{
  "activation": "tanh_gelu",
  "positions": "learned",
  "qk_norm": false,
  "bias": "all",
  "init_std_up": 0.0189,
  "init_std_down": 0.00387,
  "optimizer": "muon_variant",
  "lr_mult_up": 0.637,
  "lr_head": 0.00711,
  "warmup_steps": 200,
  "decay_shape": "sqrt",
  "train_tokens": 119900000
}
Each number is 50 + 10 x the weight over its row's rms, rounded and kept within 0 to 99. Layers, rows and columns count from 0. The size before them is the row's rms in percent of the matrix's.

# up: layer 2 MLP up, 128x64, rms 0.332, rows 77-127, columns 0-63
# down: layer 2 MLP down (transposed), 128x64, rms 0.329, rows 77-127, columns 0-63
up77 099:57 44 35 52 50 51 30 53 48 43 50 55 55 58 47 66 58 44 46 73 60 46 56 38 48 62 35 58 39 52 54 37 47 51 39 60 44 54 54 67 64 51 47 39 58 55 40 53 56 28 65 63 43 35 53 27 59 31 48 53 62 52 46 42
down77 098:44 54 53 28 33 46 44 54 65 55 69 52 40 59 52 43 64 59 58 59 61 59 47 45 51 41 42 41 48 51 49 39 54 70 49 51 45 42 44 43 56 46 66 35 55 50 44 39 64 47 46 26 69 30 63 33 61 45 50 54 58 41 55 53
up78 109:54 38 43 45 60 55 51 49 52 55 33 58 62 44 60 27 34 49 64 43 47 50 31 54 51 32 42 53 66 52 51 50 48 42 58 44 38 56 51 66 53 64 47 34 47 51 45 36 51 35 68 41 59 61 59 50 53 59 76 57 45 37 46 56
down78 109:50 42 48 58 44 45 49 71 60 43 52 60 51 40 52 48 33 45 66 34 60 65 38 56 65 51 60 56 42 52 45 55 55 43 59 51 34 44 72 63 52 64 40 36 44 47 23 38 43 49 53 41 64 49 31 50 58 58 54 57 40 44 52 47
up79 099:46 51 41 39 41 41 49 47 36 53 47 58 62 50 51 36 52 41 44 65 57 32 46 42 29 54 57 47 47 53 55 60 71 63 50 51 55 43 51 60 51 59 60 45 27 45 60 29 55 44 77 61 50 63 53 55 47 43 68 42 63 52 43 53
down79 092:45 59 69 52 32 40 47 58 48 57 32 47 42 56 55 36 47 51 49 53 67 49 60 62 45 45 52 52 23 51 50 61 47 70 48 51 30 38 42 55 51 40 62 50 43 39 52 44 59 49 62 77 60 52 42 50 43 46 55 42 70 43 54 53
up80 069:69 66 42 56 64 46 40 47 53 50 51 43 44 58 41 51 50 37 54 65 76 49 49 51 45 54 34 44 48 34 47 59 58 51 30 44 54 49 49 55 51 54 46 52 51 40 50 54 61 44 48 62 60 57 51 30 25 48 42 60 52 46 73 29
down80 082:50 47 42 58 46 66 61 56 51 54 55 36 45 61 69 52 60 33 46 59 48 46 48 41 66 36 49 60 32 35 51 41 50 43 34 45 52 45 50 42 53 59 66 63 54 52 51 63 69 36 46 44 53 40 47 63 31 23 58 45 46 57 52 45
up81 120:47 48 55 28 44 43 58 61 47 56 64 67 55 57 32 54 30 53 46 54 68 43 50 62 38 59 54 65 72 44 47 55 48 47 57 42 62 48 44 57 28 62 54 56 23 59 59 35 46 53 61 48 47 54 45 50 49 57 53 55 50 39 39 52
down81 099:40 39 31 51 64 53 41 58 47 56 49 56 34 47 75 42 54 45 54 67 61 51 48 42 39 62 35 46 45 55 44 45 27 48 47 51 47 32 39 54 55 58 34 72 48 47 49 54 60 60 55 55 53 44 52 39 75 41 60 44 57 57 54 59
up82 095:44 37 42 53 49 42 52 37 45 51 47 46 64 59 60 54 58 62 53 59 69 35 48 44 44 41 49 62 62 39 62 48 53 38 42 41 47 30 63 51 63 46 59 46 63 52 56 54 53 37 51 19 55 59 55 51 36 73 44 61 51 40 40 41
down82 096:34 55 44 52 57 58 50 49 61 43 38 50 53 47 50 41 57 37 54 29 42 49 55 65 53 59 57 63 44 16 57 57 51 52 28 49 42 71 63 58 56 56 63 42 35 47 52 60 43 60 58 63 50 54 50 44 46 46 63 40 40 37 58 42
up83 074:45 48 57 69 53 47 51 56 37 45 39 64 48 55 38 57 40 42 41 58 24 50 64 31 45 43 53 53 52 69 35 56 55 59 50 48 59 56 39 35 48 41 49 48 37 53 58 50 46 67 51 57 46 47 63 58 33 70 29 46 55 50 58 58
down83 074:50 47 59 39 62 62 58 47 50 44 56 64 48 32 29 38 52 41 64 41 53 70 58 65 42 40 58 69 50 54 38 39 54 48 51 51 59 48 48 49 46 53 39 56 46 66 50 59 35 43 59 61 48 31 45 52 48 68 57 44 30 32 42 53
up84 095:54 52 51 46 47 42 29 45 49 62 53 46 61 53 52 45 53 55 36 53 57 49 45 57 59 30 49 17 62 47 53 45 36 45 37 56 55 58 47 52 49 62 57 38 41 59 48 61 37 46 64 63 46 71 38 52 78 47 45 53 47 43 47 64
down84 090:47 64 54 44 54 35 47 61 53 51 60 34 53 39 66 52 46 35 54 79 52 66 60 76 51 38 62 42 56 52 37 42 37 50 39 34 46 58 57 55 62 45 59 46 51 52 51 57 51 30 51 58 40 51 30 49 56 50 37 49 44 50 55 56
up85 084:64 34 64 66 53 50 38 50 41 58 46 50 58 42 58 52 42 52 41 47 31 43 50 43 67 40 43 37 52 46 33 60 49 68 49 39 57 60 50 47 48 46 37 72 47 59 64 45 34 55 36 52 60 44 38 46 72 50 53 59 61 38 50 39
down85 090:54 33 70 68 65 62 45 45 37 63 49 46 62 49 52 55 49 45 51 41 57 45 24 37 40 34 50 59 45 53 58 61 56 55 39 45 47 41 48 39 48 56 47 52 51 60 61 79 40 32 54 54 40 61 49 56 62 56 47 49 44 46 34 54
up86 074:39 56 56 58 52 51 57 40 45 55 51 57 64 41 39 31 65 60 63 66 48 38 45 56 50 35 33 52 51 44 36 47 41 60 68 68 43 39 49 48 55 50 57 65 40 45 57 41 43 61 49 58 36 67 62 57 38 63 47 56 35 48 38 36
down86 095:50 39 45 49 50 53 50 76 43 52 48 55 55 51 54 50 63 42 44 55 52 48 23 37 56 32 49 59 48 31 41 47 53 70 58 66 32 43 46 59 47 55 48 58 66 52 49 40 49 53 49 41 38 65 57 50 33 66 52 43 56 60 53 32
up87 098:51 42 41 35 47 54 45 50 52 66 55 57 51 65 48 49 49 59 40 38 38 46 65 52 36 41 33 56 62 54 54 59 52 45 38 53 59 54 64 53 37 51 54 50 56 57 22 43 52 65 32 51 33 57 66 46 53 53 53 77 60 46 40 63
down87 095:50 41 46 45 63 57 42 50 48 52 56 50 50 44 58 40 53 54 38 32 39 52 70 44 45 69 53 60 52 53 56 53 56 47 50 50 54 62 77 43 41 34 44 48 64 49 29 46 52 65 25 58 36 46 41 52 38 36 55 66 59 46 57 62
up88 111:54 46 58 60 46 39 52 48 59 34 60 63 63 51 44 65 50 64 56 58 51 59 72 37 55 55 36 59 40 51 41 30 44 43 52 40 48 53 37 63 42 74 52 58 54 39 55 47 52 47 32 49 50 57 58 51 38 50 62 49 24 36 45 49
down88 110:72 55 56 60 55 39 53 42 55 45 68 59 56 44 57 55 50 51 44 38 56 63 61 34 60 38 45 36 36 61 49 25 40 30 52 47 52 55 48 64 51 72 41 59 59 38 41 62 47 48 35 39 62 52 54 56 47 49 59 51 36 46 43 47
up89 102:57 49 54 52 47 44 46 40 51 50 54 40 56 62 59 75 51 57 40 47 62 35 41 44 61 61 45 38 47 78 51 49 45 27 53 46 52 44 54 44 49 34 57 46 43 55 56 63 54 14 49 54 55 60 37 44 47 50 53 43 62 59 47 54
down89 099:35 44 45 50 18 53 49 46 67 47 62 45 65 44 40 35 59 62 56 66 41 50 73 69 43 54 56 45 52 43 37 50 68 60 36 47 52 53 51 63 59 46 53 57 45 45 57 49 41 47 46 52 57 62 43 42 48 38 34 41 47 49 66 48
up90 106:44 57 42 50 19 63 67 45 57 50 48 57 54 49 61 34 59 62 83 54 55 33 43 44 54 40 40 51 48 55 66 64 57 51 55 47 39 52 51 65 48 56 53 47 43 51 43 48 56 49 37 47 33 50 42 44 42 54 60 33 54 55 40 45
down90 098:53 38 29 50 59 54 44 53 44 48 48 62 54 37 43 51 61 46 63 54 59 29 56 32 43 63 56 41 53 57 48 68 31 64 49 40 43 64 55 55 40 47 40 54 40 53 43 56 52 54 25 55 40 64 73 58 51 41 55 47 36 56 51 57
up91 080:57 67 53 45 47 74 34 45 53 60 45 64 44 55 55 44 57 40 60 45 34 42 56 36 41 58 44 51 57 39 60 52 73 49 57 65 48 56 54 53 47 36 49 38 40 60 51 42 51 46 51 58 63 39 53 22 50 30 51 44 64 43 38 52
down91 087:80 62 39 55 53 65 51 59 50 55 40 48 53 64 48 54 46 37 46 33 42 40 50 52 40 65 53 70 44 51 49 41 75 36 59 60 47 57 55 42 35 49 47 30 32 58 57 49 61 44 38 52 63 45 49 40 55 43 46 44 54 51 43 46
up92 105:38 51 46 49 74 46 43 57 72 56 52 62 66 52 25 47 65 81 51 54 47 41 53 63 53 55 50 32 48 53 58 53 46 54 55 32 46 52 43 60 45 55 42 50 41 53 41 53 42 42 56 45 42 60 66 33 41 56 51 48 47 36 42 49
down92 100:56 66 41 65 42 57 44 65 29 49 51 72 54 44 71 52 47 42 30 44 51 44 43 32 39 45 57 53 54 57 52 58 49 55 55 45 55 59 44 51 50 51 74 45 46 57 44 47 57 46 40 65 35 51 43 43 25 56 39 46 63 56 55 39
up93 100:60 40 64 27 60 50 36 45 60 47 50 55 60 41 41 49 38 53 66 42 51 47 56 76 51 64 50 59 66 34 58 38 50 40 46 42 56 44 41 52 36 47 53 51 30 65 56 44 60 46 60 50 53 43 38 36 58 58 40 61 35 37 46 48
down93 104:39 44 72 33 39 48 50 58 61 59 67 53 45 43 44 41 42 36 61 52 59 42 50 44 48 56 53 61 63 57 68 37 51 56 46 52 50 46 38 43 49 57 50 66 43 59 43 47 48 54 61 47 53 31 69 40 79 48 44 46 43 49 31 57
up94 112:61 45 43 50 46 50 48 43 53 35 59 51 54 37 41 50 53 44 52 50 61 71 41 58 52 54 34 46 54 32 75 36 49 50 44 58 37 49 55 68 54 64 57 42 49 46 58 40 52 39 71 44 55 55 48 24 49 47 52 65 58 38 45 69
down94 104:56 48 38 48 49 54 61 41 54 40 62 52 41 45 51 49 44 43 41 41 59 78 41 55 59 55 46 40 54 40 60 30 54 54 51 54 40 47 46 57 36 54 75 55 74 51 49 56 46 49 49 43 59 58 41 30 28 44 50 58 48 43 54 72
up95 105:48 43 39 42 41 41 49 46 58 51 53 22 65 41 60 51 53 50 53 49 45 64 40 55 68 43 32 37 56 61 60 66 66 39 59 51 58 52 56 50 40 46 49 41 33 60 41 48 56 26 48 54 49 57 49 44 41 53 45 58 69 55 34 63
down95 108:52 57 53 40 49 55 56 36 67 60 68 45 15 45 54 41 52 51 51 43 43 57 33 58 62 70 36 50 61 38 59 53 26 45 41 50 55 50 57 44 48 56 57 45 47 57 56 40 53 41 63 56 58 46 33 40 45 61 56 59 52 58 44 45
up96 057:57 60 56 41 56 48 50 50 35 51 40 48 46 50 35 52 48 51 54 55 41 38 47 49 75 45 50 62 51 57 54 57 72 43 58 55 58 56 56 51 52 35 71 46 49 41 64 60 50 57 39 23 47 35 52 42 28 59 32 45 38 51 50 68
down96 073:31 55 65 38 47 58 49 71 46 50 56 43 48 42 29 42 69 38 40 56 53 47 52 51 57 45 40 63 45 34 39 51 67 40 31 42 52 48 40 56 54 56 53 66 60 67 40 63 57 63 65 34 58 39 50 56 48 53 47 45 39 51 41 45
up97 103:30 49 59 66 45 44 57 56 50 42 53 64 58 38 33 55 39 48 55 38 39 60 62 54 52 70 43 55 57 54 54 47 37 73 48 53 42 55 45 52 56 39 39 56 50 28 58 41 53 66 44 78 47 40 44 45 42 42 43 45 59 53 62 55
down97 104:42 39 61 49 43 27 62 42 42 38 61 50 53 58 49 66 57 60 44 40 46 54 50 49 44 67 55 56 58 48 62 53 50 61 39 58 40 41 59 47 59 40 65 59 51 26 51 45 55 58 45 50 57 18 45 55 48 33 35 42 57 52 47 63
up98 115:59 67 65 63 54 43 58 50 49 67 56 70 54 35 44 57 24 54 53 52 45 41 53 52 57 66 39 46 57 57 35 43 54 68 53 45 45 48 52 57 39 50 39 41 45 50 64 47 48 48 41 51 42 29 29 44 41 52 56 60 46 55 62 67
down98 118:40 63 38 32 61 68 51 52 47 53 63 65 59 46 41 62 41 44 53 41 45 61 54 51 46 62 53 33 31 32 33 41 59 54 48 57 59 47 32 54 43 35 55 38 53 59 61 47 61 59 73 50 40 57 42 54 39 47 43 57 60 42 49 57
up99 110:42 54 34 47 72 37 71 32 64 48 50 39 66 47 43 48 68 63 70 46 38 57 61 43 27 44 55 39 58 60 61 50 44 64 46 49 41 56 48 55 45 63 58 42 55 40 47 40 46 55 56 37 53 51 47 54 53 63 40 49 55 45 37 53
down99 106:43 60 56 43 63 57 53 36 61 69 70 39 36 59 62 58 58 71 47 46 48 32 56 58 66 50 55 53 42 32 46 37 66 24 46 65 39 50 48 30 57 52 56 48 51 36 52 47 49 38 56 46 56 50 51 49 48 46 49 43 57 50 55 44
up100 087:65 40 67 46 50 45 46 57 42 43 64 44 60 42 37 63 50 46 41 47 73 49 45 46 34 50 59 45 58 59 41 23 70 45 40 50 57 59 44 51 54 52 49 40 29 65 65 59 47 41 49 34 53 47 42 67 43 42 56 57 42 60 49 52
down100 099:55 54 50 28 54 36 46 58 53 48 58 42 62 67 54 57 31 55 45 50 58 56 46 49 57 46 47 43 59 29 65 59 49 47 55 51 62 50 51 46 52 53 34 48 50 65 32 47 38 43 67 41 58 61 31 33 55 46 32 59 37 55 62 66
up101 113:71 44 33 34 45 58 48 45 69 49 52 51 48 49 31 38 65 63 58 64 54 57 36 63 48 49 29 44 60 40 58 56 55 44 40 64 40 25 50 53 65 38 44 44 49 45 47 55 44 35 49 59 59 61 56 52 61 44 55 57 54 40 50 44
down101 111:73 39 40 46 45 72 40 37 56 58 37 47 60 56 58 46 65 60 47 54 49 50 57 28 49 54 37 46 56 34 54 40 56 36 49 53 52 35 48 36 53 48 67 37 59 44 51 47 40 57 56 53 66 53 61 36 37 69 51 63 47 55 47 56
up102 119:54 40 41 41 47 51 45 31 52 48 42 59 72 50 40 38 52 43 47 61 30 53 51 63 36 41 63 48 69 74 57 51 38 43 59 71 57 37 49 53 51 52 42 60 49 42 40 65 54 51 60 53 36 55 60 43 56 52 43 48 34 42 39 53
down102 120:55 58 56 63 41 40 60 55 58 68 76 52 52 56 51 62 42 44 38 22 46 45 37 49 53 44 46 52 60 62 49 54 36 66 64 34 46 52 53 47 53 57 45 64 50 38 47 58 49 52 45 41 45 47 62 48 50 32 60 38 38 43 31 59
up103 116:44 35 39 37 45 37 56 45 47 59 54 42 55 52 50 54 54 44 46 43 56 43 36 33 38 61 28 42 68 48 64 59 52 63 48 44 52 40 51 48 74 52 37 55 51 47 52 50 57 36 60 48 42 55 51 50 52 62 59 40 75 64 58 73
down103 109:54 39 43 31 54 56 52 47 38 50 63 50 53 34 56 70 46 46 24 49 46 51 62 49 50 49 58 48 69 57 58 64 35 49 31 49 60 45 74 51 57 34 44 38 37 51 55 49 45 63 43 44 47 60 40 65 61 60 38 43 51 48 59 45
up104 096:69 36 47 52 51 45 51 49 49 57 42 81 59 56 69 61 61 63 45 45 41 57 38 38 50 45 41 35 44 56 66 62 45 46 59 43 51 46 69 50 48 30 61 42 48 46 56 45 49 41 46 52 46 50 37 53 45 56 58 73 50 46 33 37
down104 080:59 40 56 56 51 46 60 51 36 56 48 54 61 66 54 62 66 59 53 46 49 53 33 56 55 72 27 38 32 46 62 57 50 56 42 57 50 61 44 41 52 42 43 49 32 62 47 43 46 52 33 78 48 30 45 54 51 43 45 39 47 54 52 52
up105 103:44 38 56 62 44 58 66 32 25 72 54 31 46 47 65 53 48 49 51 43 45 33 45 60 61 47 50 48 58 58 52 57 55 49 58 45 42 44 48 51 62 59 52 53 54 55 46 47 39 44 62 32 44 64 49 37 67 53 48 42 55 46 24 66
down105 105:58 45 42 55 45 34 68 32 49 65 55 52 56 60 77 50 37 60 55 57 48 40 47 52 55 36 45 51 48 44 45 47 50 39 47 49 55 57 51 56 61 59 63 56 73 54 46 18 41 33 55 37 52 58 31 50 38 56 57 42 49 48 49 52
up106 137:45 51 42 43 48 66 46 47 38 36 32 64 56 31 45 60 38 36 40 67 33 56 60 67 67 50 44 53 56 60 47 60 44 55 60 54 60 55 56 59 52 57 44 49 47 55 54 48 46 84 43 43 49 49 58 52 43 53 52 46 36 30 50 50
down106 120:32 49 32 60 41 49 62 55 66 55 48 55 59 46 62 59 44 43 58 44 56 46 66 50 58 49 40 41 48 61 39 47 54 61 36 43 60 57 59 67 53 65 57 47 49 67 54 34 40 51 29 59 46 43 41 45 55 53 55 25 37 49 31 53
up107 096:53 51 59 39 30 46 60 59 52 54 56 53 45 54 42 35 58 58 50 58 29 42 68 44 42 54 42 43 62 49 62 57 41 73 61 57 48 49 33 57 56 57 24 47 50 53 53 45 54 67 49 35 61 43 55 48 63 51 36 44 40 32 51 50
down107 084:62 56 41 42 52 57 60 61 50 33 57 44 54 39 33 55 73 45 59 60 38 47 39 49 75 50 48 48 44 47 57 54 47 37 51 53 38 46 29 39 43 46 42 58 48 47 44 40 56 54 58 47 64 71 68 46 40 36 49 43 55 70 58 43
up108 081:52 58 40 62 40 51 45 54 41 46 59 48 57 36 43 58 62 62 48 52 64 39 61 50 49 33 59 36 49 56 42 49 43 50 50 66 36 55 52 61 55 37 35 42 38 29 56 61 49 49 47 69 63 46 48 48 55 27 64 51 64 25 48 55
down108 071:57 62 44 36 65 60 53 59 68 49 49 50 49 45 62 47 52 46 60 53 56 66 61 57 43 61 47 50 36 26 41 41 27 53 64 52 47 36 37 52 61 46 43 64 63 54 58 56 41 49 49 53 42 50 49 42 44 17 47 47 54 59 42 46
up109 114:54 43 49 68 58 36 69 41 60 41 60 44 71 51 42 47 52 55 67 46 57 44 42 47 39 63 40 59 61 57 55 50 27 57 42 58 34 61 53 51 56 47 29 47 40 63 48 51 59 31 42 45 33 55 47 47 41 42 50 51 42 60 63 40
down109 131:42 40 62 53 49 32 42 64 49 54 20 66 51 45 54 30 46 45 53 43 49 67 52 50 45 45 64 63 40 62 50 46 55 57 56 69 39 64 56 38 42 34 52 48 58 73 50 48 60 54 56 40 50 50 53 51 55 49 36 37 46 46 49 34
up110 104:54 54 39 53 52 48 48 46 47 48 55 24 59 41 64 49 52 54 84 57 49 43 42 61 59 50 51 64 69 49 57 59 46 49 39 36 45 61 27 56 54 47 54 49 51 35 40 57 48 30 51 41 49 60 43 27 52 53 55 51 56 65 47 50
down110 102:47 67 58 20 68 36 42 45 52 54 59 44 42 71 45 61 56 51 39 41 38 56 48 59 57 49 43 59 62 62 51 52 50 30 49 30 54 61 41 50 44 61 59 51 37 43 33 48 44 54 51 49 60 46 44 34 58 55 55 63 48 56 35 57
up111 092:72 44 51 36 45 50 47 47 48 52 48 46 53 61 63 44 44 56 42 47 30 42 50 46 45 57 48 42 74 36 35 43 57 53 46 50 65 53 62 38 35 55 51 46 51 53 55 46 71 42 61 45 32 55 68 56 44 48 78 50 37 55 42 56
down111 101:60 47 44 51 44 46 61 53 54 44 41 48 40 66 68 68 54 39 39 44 38 33 46 52 38 75 45 56 55 37 47 38 61 52 42 50 55 66 61 35 32 60 45 44 43 33 67 52 58 59 51 57 28 46 54 52 62 46 59 48 45 46 56 55
up112 094:56 55 51 56 60 41 56 50 46 58 45 58 37 49 76 34 62 63 51 57 61 51 48 39 28 53 41 49 53 67 59 27 42 57 53 49 47 61 58 48 67 33 56 40 52 58 42 45 36 42 58 31 41 33 49 37 51 56 47 60 63 46 52 50
down112 095:39 49 54 59 53 48 66 73 58 63 39 62 60 57 63 47 58 47 58 40 57 59 44 45 38 45 41 43 43 59 65 47 59 40 35 43 57 57 47 47 64 35 51 54 60 30 46 56 54 51 44 69 33 25 44 43 53 43 41 50 51 56 33 51
up113 081:57 37 59 57 46 50 41 49 58 51 45 53 42 53 69 49 58 56 54 41 43 52 26 52 33 46 42 54 56 51 65 45 38 60 36 65 54 67 58 62 54 43 43 54 30 55 45 68 49 46 39 74 56 52 60 28 40 47 54 37 48 56 42 42
down113 090:58 37 44 59 37 43 32 44 38 36 66 52 40 43 43 46 45 58 43 41 32 60 48 58 39 50 50 52 59 61 36 56 55 50 42 75 83 49 56 54 52 54 35 52 33 51 55 57 60 57 43 67 64 53 57 47 50 51 58 44 48 49 47 58
up114 129:61 41 60 44 72 34 46 36 37 37 63 60 64 46 28 42 65 57 62 65 46 51 58 49 50 56 48 38 51 55 61 66 19 55 52 50 61 46 42 56 49 44 36 63 50 48 45 37 54 55 54 47 50 54 43 46 56 48 56 55 38 49 57 36
down114 155:50 73 60 45 50 34 46 38 47 49 57 55 55 56 54 53 50 40 55 35 48 55 51 44 63 37 53 46 49 47 62 44 47 51 46 54 51 53 52 69 44 55 27 57 66 52 30 61 50 25 61 45 29 59 47 53 66 47 59 45 37 36 48 66
up115 087:46 48 56 54 50 75 29 60 51 64 30 63 54 62 42 47 69 46 38 53 53 46 57 36 58 59 56 39 44 47 51 59 72 54 35 51 39 44 33 60 55 63 46 44 46 52 37 38 41 49 59 67 51 48 38 52 38 59 56 59 54 39 51 51
down115 098:58 52 43 54 59 61 36 49 51 49 52 40 58 81 43 40 63 64 60 57 49 31 47 67 53 51 48 42 57 57 61 47 45 39 62 63 24 49 39 44 42 55 53 55 52 44 52 43 45 56 58 52 48 57 30 57 37 65 56 52 44 29 40 46
up116 181:38 39 50 42 39 37 62 49 58 73 63 63 49 46 54 51 33 43 46 40 69 51 62 49 24 55 58 56 65 52 36 61 48 55 49 42 62 45 46 43 42 54 58 63 27 63 52 40 44 58 49 61 53 50 49 47 52 64 54 37 56 36 43 56
down116 119:63 45 40 50 64 42 50 50 56 57 46 60 54 45 88 55 59 43 46 42 60 49 60 38 30 68 55 43 46 59 44 49 34 49 38 43 46 51 58 56 33 50 58 57 42 55 36 39 67 41 54 61 46 55 41 44 58 38 59 45 61 54 43 40
up117 130:50 57 32 55 49 42 75 42 48 48 51 56 52 70 31 52 51 64 43 56 48 44 62 39 47 31 33 59 60 65 60 49 49 33 56 71 47 40 37 58 43 54 36 54 59 54 39 49 52 41 46 64 45 67 54 45 60 55 39 46 51 39 50 45
down117 143:50 50 37 73 46 44 55 53 35 26 64 57 42 62 21 45 53 50 43 72 64 51 52 47 50 45 43 63 63 68 51 46 39 50 56 53 44 47 45 50 58 69 39 59 54 43 47 49 54 56 45 55 46 45 57 35 52 34 45 49 60 56 38 56
up118 091:54 37 35 35 59 55 49 39 66 44 55 61 54 40 28 60 59 55 52 48 61 51 36 48 45 38 57 45 61 53 36 48 47 60 55 47 42 49 61 48 42 49 40 42 53 57 53 34 54 33 67 40 40 62 49 34 56 49 56 52 67 69 70 62
down118 100:30 49 42 43 68 59 63 38 44 42 46 64 50 41 43 48 64 56 59 44 41 58 51 47 48 57 60 32 56 58 30 47 38 62 48 53 56 48 59 53 60 41 42 51 52 41 50 53 57 39 57 44 29 54 48 37 50 62 68 43 65 77 52 41
up119 093:41 31 51 50 53 53 46 68 34 56 32 51 58 30 37 48 66 58 52 53 38 51 57 43 47 41 49 51 44 47 43 41 64 60 44 42 40 70 44 54 38 65 62 58 51 58 61 24 60 54 50 49 47 56 59 45 57 54 77 50 54 55 44 55
down119 091:64 35 53 51 57 47 55 47 43 47 44 45 73 48 22 69 74 63 43 47 52 50 61 38 52 29 53 44 44 48 42 55 39 55 44 49 39 61 55 50 52 51 43 69 55 60 47 35 64 40 42 51 42 55 59 58 44 63 59 63 43 42 47 45
up120 097:47 51 42 38 46 51 47 30 71 47 57 48 48 40 49 44 70 73 47 47 39 33 37 37 51 60 50 46 62 55 58 75 58 49 43 63 63 51 44 51 52 36 59 42 45 50 68 43 37 36 57 49 47 48 53 46 47 66 33 65 45 52 52 53
down120 097:61 46 74 57 52 51 51 46 62 43 57 41 52 41 60 44 56 66 41 27 41 38 46 45 47 33 67 43 55 35 52 46 36 45 38 56 69 58 59 60 53 44 52 63 56 61 44 52 37 60 50 60 43 45 39 41 43 45 56 47 36 52 70 37
up121 101:83 51 42 60 55 34 52 43 62 57 64 56 36 56 57 65 37 41 48 51 49 30 58 54 58 57 45 34 49 49 34 52 54 59 52 51 43 59 51 35 51 50 44 64 48 39 46 58 56 42 45 56 46 40 34 48 58 35 45 70 64 42 59 43
down121 095:51 49 55 67 51 49 64 40 44 42 41 29 36 60 48 30 49 43 44 51 59 42 61 64 52 55 67 55 54 38 42 52 60 46 46 51 60 45 54 54 34 61 65 51 58 59 42 48 47 65 44 50 55 58 38 51 36 63 61 44 38 62 22 38
up122 088:46 41 37 49 56 50 33 56 45 55 35 50 50 55 44 62 57 57 49 50 49 50 62 45 50 75 44 45 44 47 32 55 55 76 81 39 42 60 44 51 49 46 32 39 56 61 49 46 52 44 54 63 54 35 44 50 46 54 60 61 61 42 29 53
down122 091:44 42 20 50 43 40 45 46 60 53 41 27 56 48 54 53 55 61 59 54 42 47 52 43 56 53 45 55 43 49 44 63 48 50 86 60 56 40 37 44 54 49 46 54 54 61 47 46 46 37 58 59 54 47 37 60 48 60 62 26 60 64 56 56
up123 102:55 40 64 43 66 37 62 61 52 52 52 34 31 34 68 56 48 45 63 59 57 44 50 56 40 67 49 51 54 55 53 49 53 61 55 36 33 58 48 47 53 43 44 45 32 48 39 43 51 41 32 54 51 54 52 48 68 53 53 51 67 58 64 25
down123 097:42 47 64 46 48 42 58 70 43 47 73 52 45 44 47 56 56 46 19 41 53 48 37 35 36 64 45 49 59 55 50 56 66 47 70 55 49 42 54 49 65 47 49 62 37 51 42 62 51 57 43 53 42 64 56 38 65 60 53 35 40 43 46 43
up124 072:56 35 55 70 44 49 48 67 71 48 46 46 30 57 47 62 44 48 45 62 58 40 36 66 32 47 54 52 65 52 40 34 57 47 31 42 50 60 51 57 56 51 48 68 36 58 45 42 43 52 46 53 37 55 58 40 56 30 47 55 60 57 63 43
down124 089:38 44 37 59 59 52 44 51 77 62 46 30 51 56 50 53 55 51 50 59 61 36 37 50 40 58 40 54 67 52 59 63 61 56 43 52 39 59 50 62 51 51 39 60 29 38 48 50 46 48 52 49 27 58 73 35 42 43 56 47 48 59 60 47
up125 073:48 42 66 52 51 50 43 58 43 41 39 54 52 68 40 72 31 44 44 51 33 55 49 60 57 58 29 53 38 48 41 36 53 66 48 60 49 53 46 59 54 70 51 51 60 38 47 30 65 49 58 66 47 48 53 63 46 55 47 53 71 52 42 51
down125 083:41 44 59 28 61 44 43 36 44 32 41 52 51 58 52 36 61 44 52 63 37 64 54 66 50 43 47 54 40 59 51 42 47 51 42 51 62 40 36 61 69 54 47 68 74 48 51 50 48 59 66 38 48 56 56 66 50 53 66 56 43 38 46 41
up126 085:48 45 46 36 69 45 47 43 39 55 46 39 60 50 40 46 73 56 52 45 42 37 50 51 40 44 48 42 56 40 67 57 57 39 32 56 73 62 58 50 38 60 46 44 51 46 49 59 54 49 53 40 46 55 68 46 41 47 41 60 36 47 72 74
down126 081:56 39 44 61 58 55 62 46 51 56 28 55 44 55 34 54 62 54 63 44 69 46 37 71 31 54 39 47 28 44 56 54 51 48 49 54 35 47 69 50 40 58 48 51 49 41 73 41 53 41 45 38 38 52 51 51 42 66 53 64 56 50 57 42
up127 101:45 54 37 74 61 59 33 46 44 45 61 43 62 61 42 50 49 51 49 63 54 53 35 45 54 40 56 44 58 56 58 56 36 33 61 62 53 48 58 63 44 49 58 51 50 42 37 49 48 29 47 56 41 63 23 54 38 49 41 47 58 43 48 74
down127 100:48 53 48 45 54 54 53 55 36 69 54 43 28 48 56 49 49 45 36 48 40 58 63 46 57 45 55 51 60 47 51 56 46 87 78 42 47 46 57 55 43 49 52 40 48 58 51 40 56 47 52 46 63 27 46 45 52 47 44 31 34 48 42 63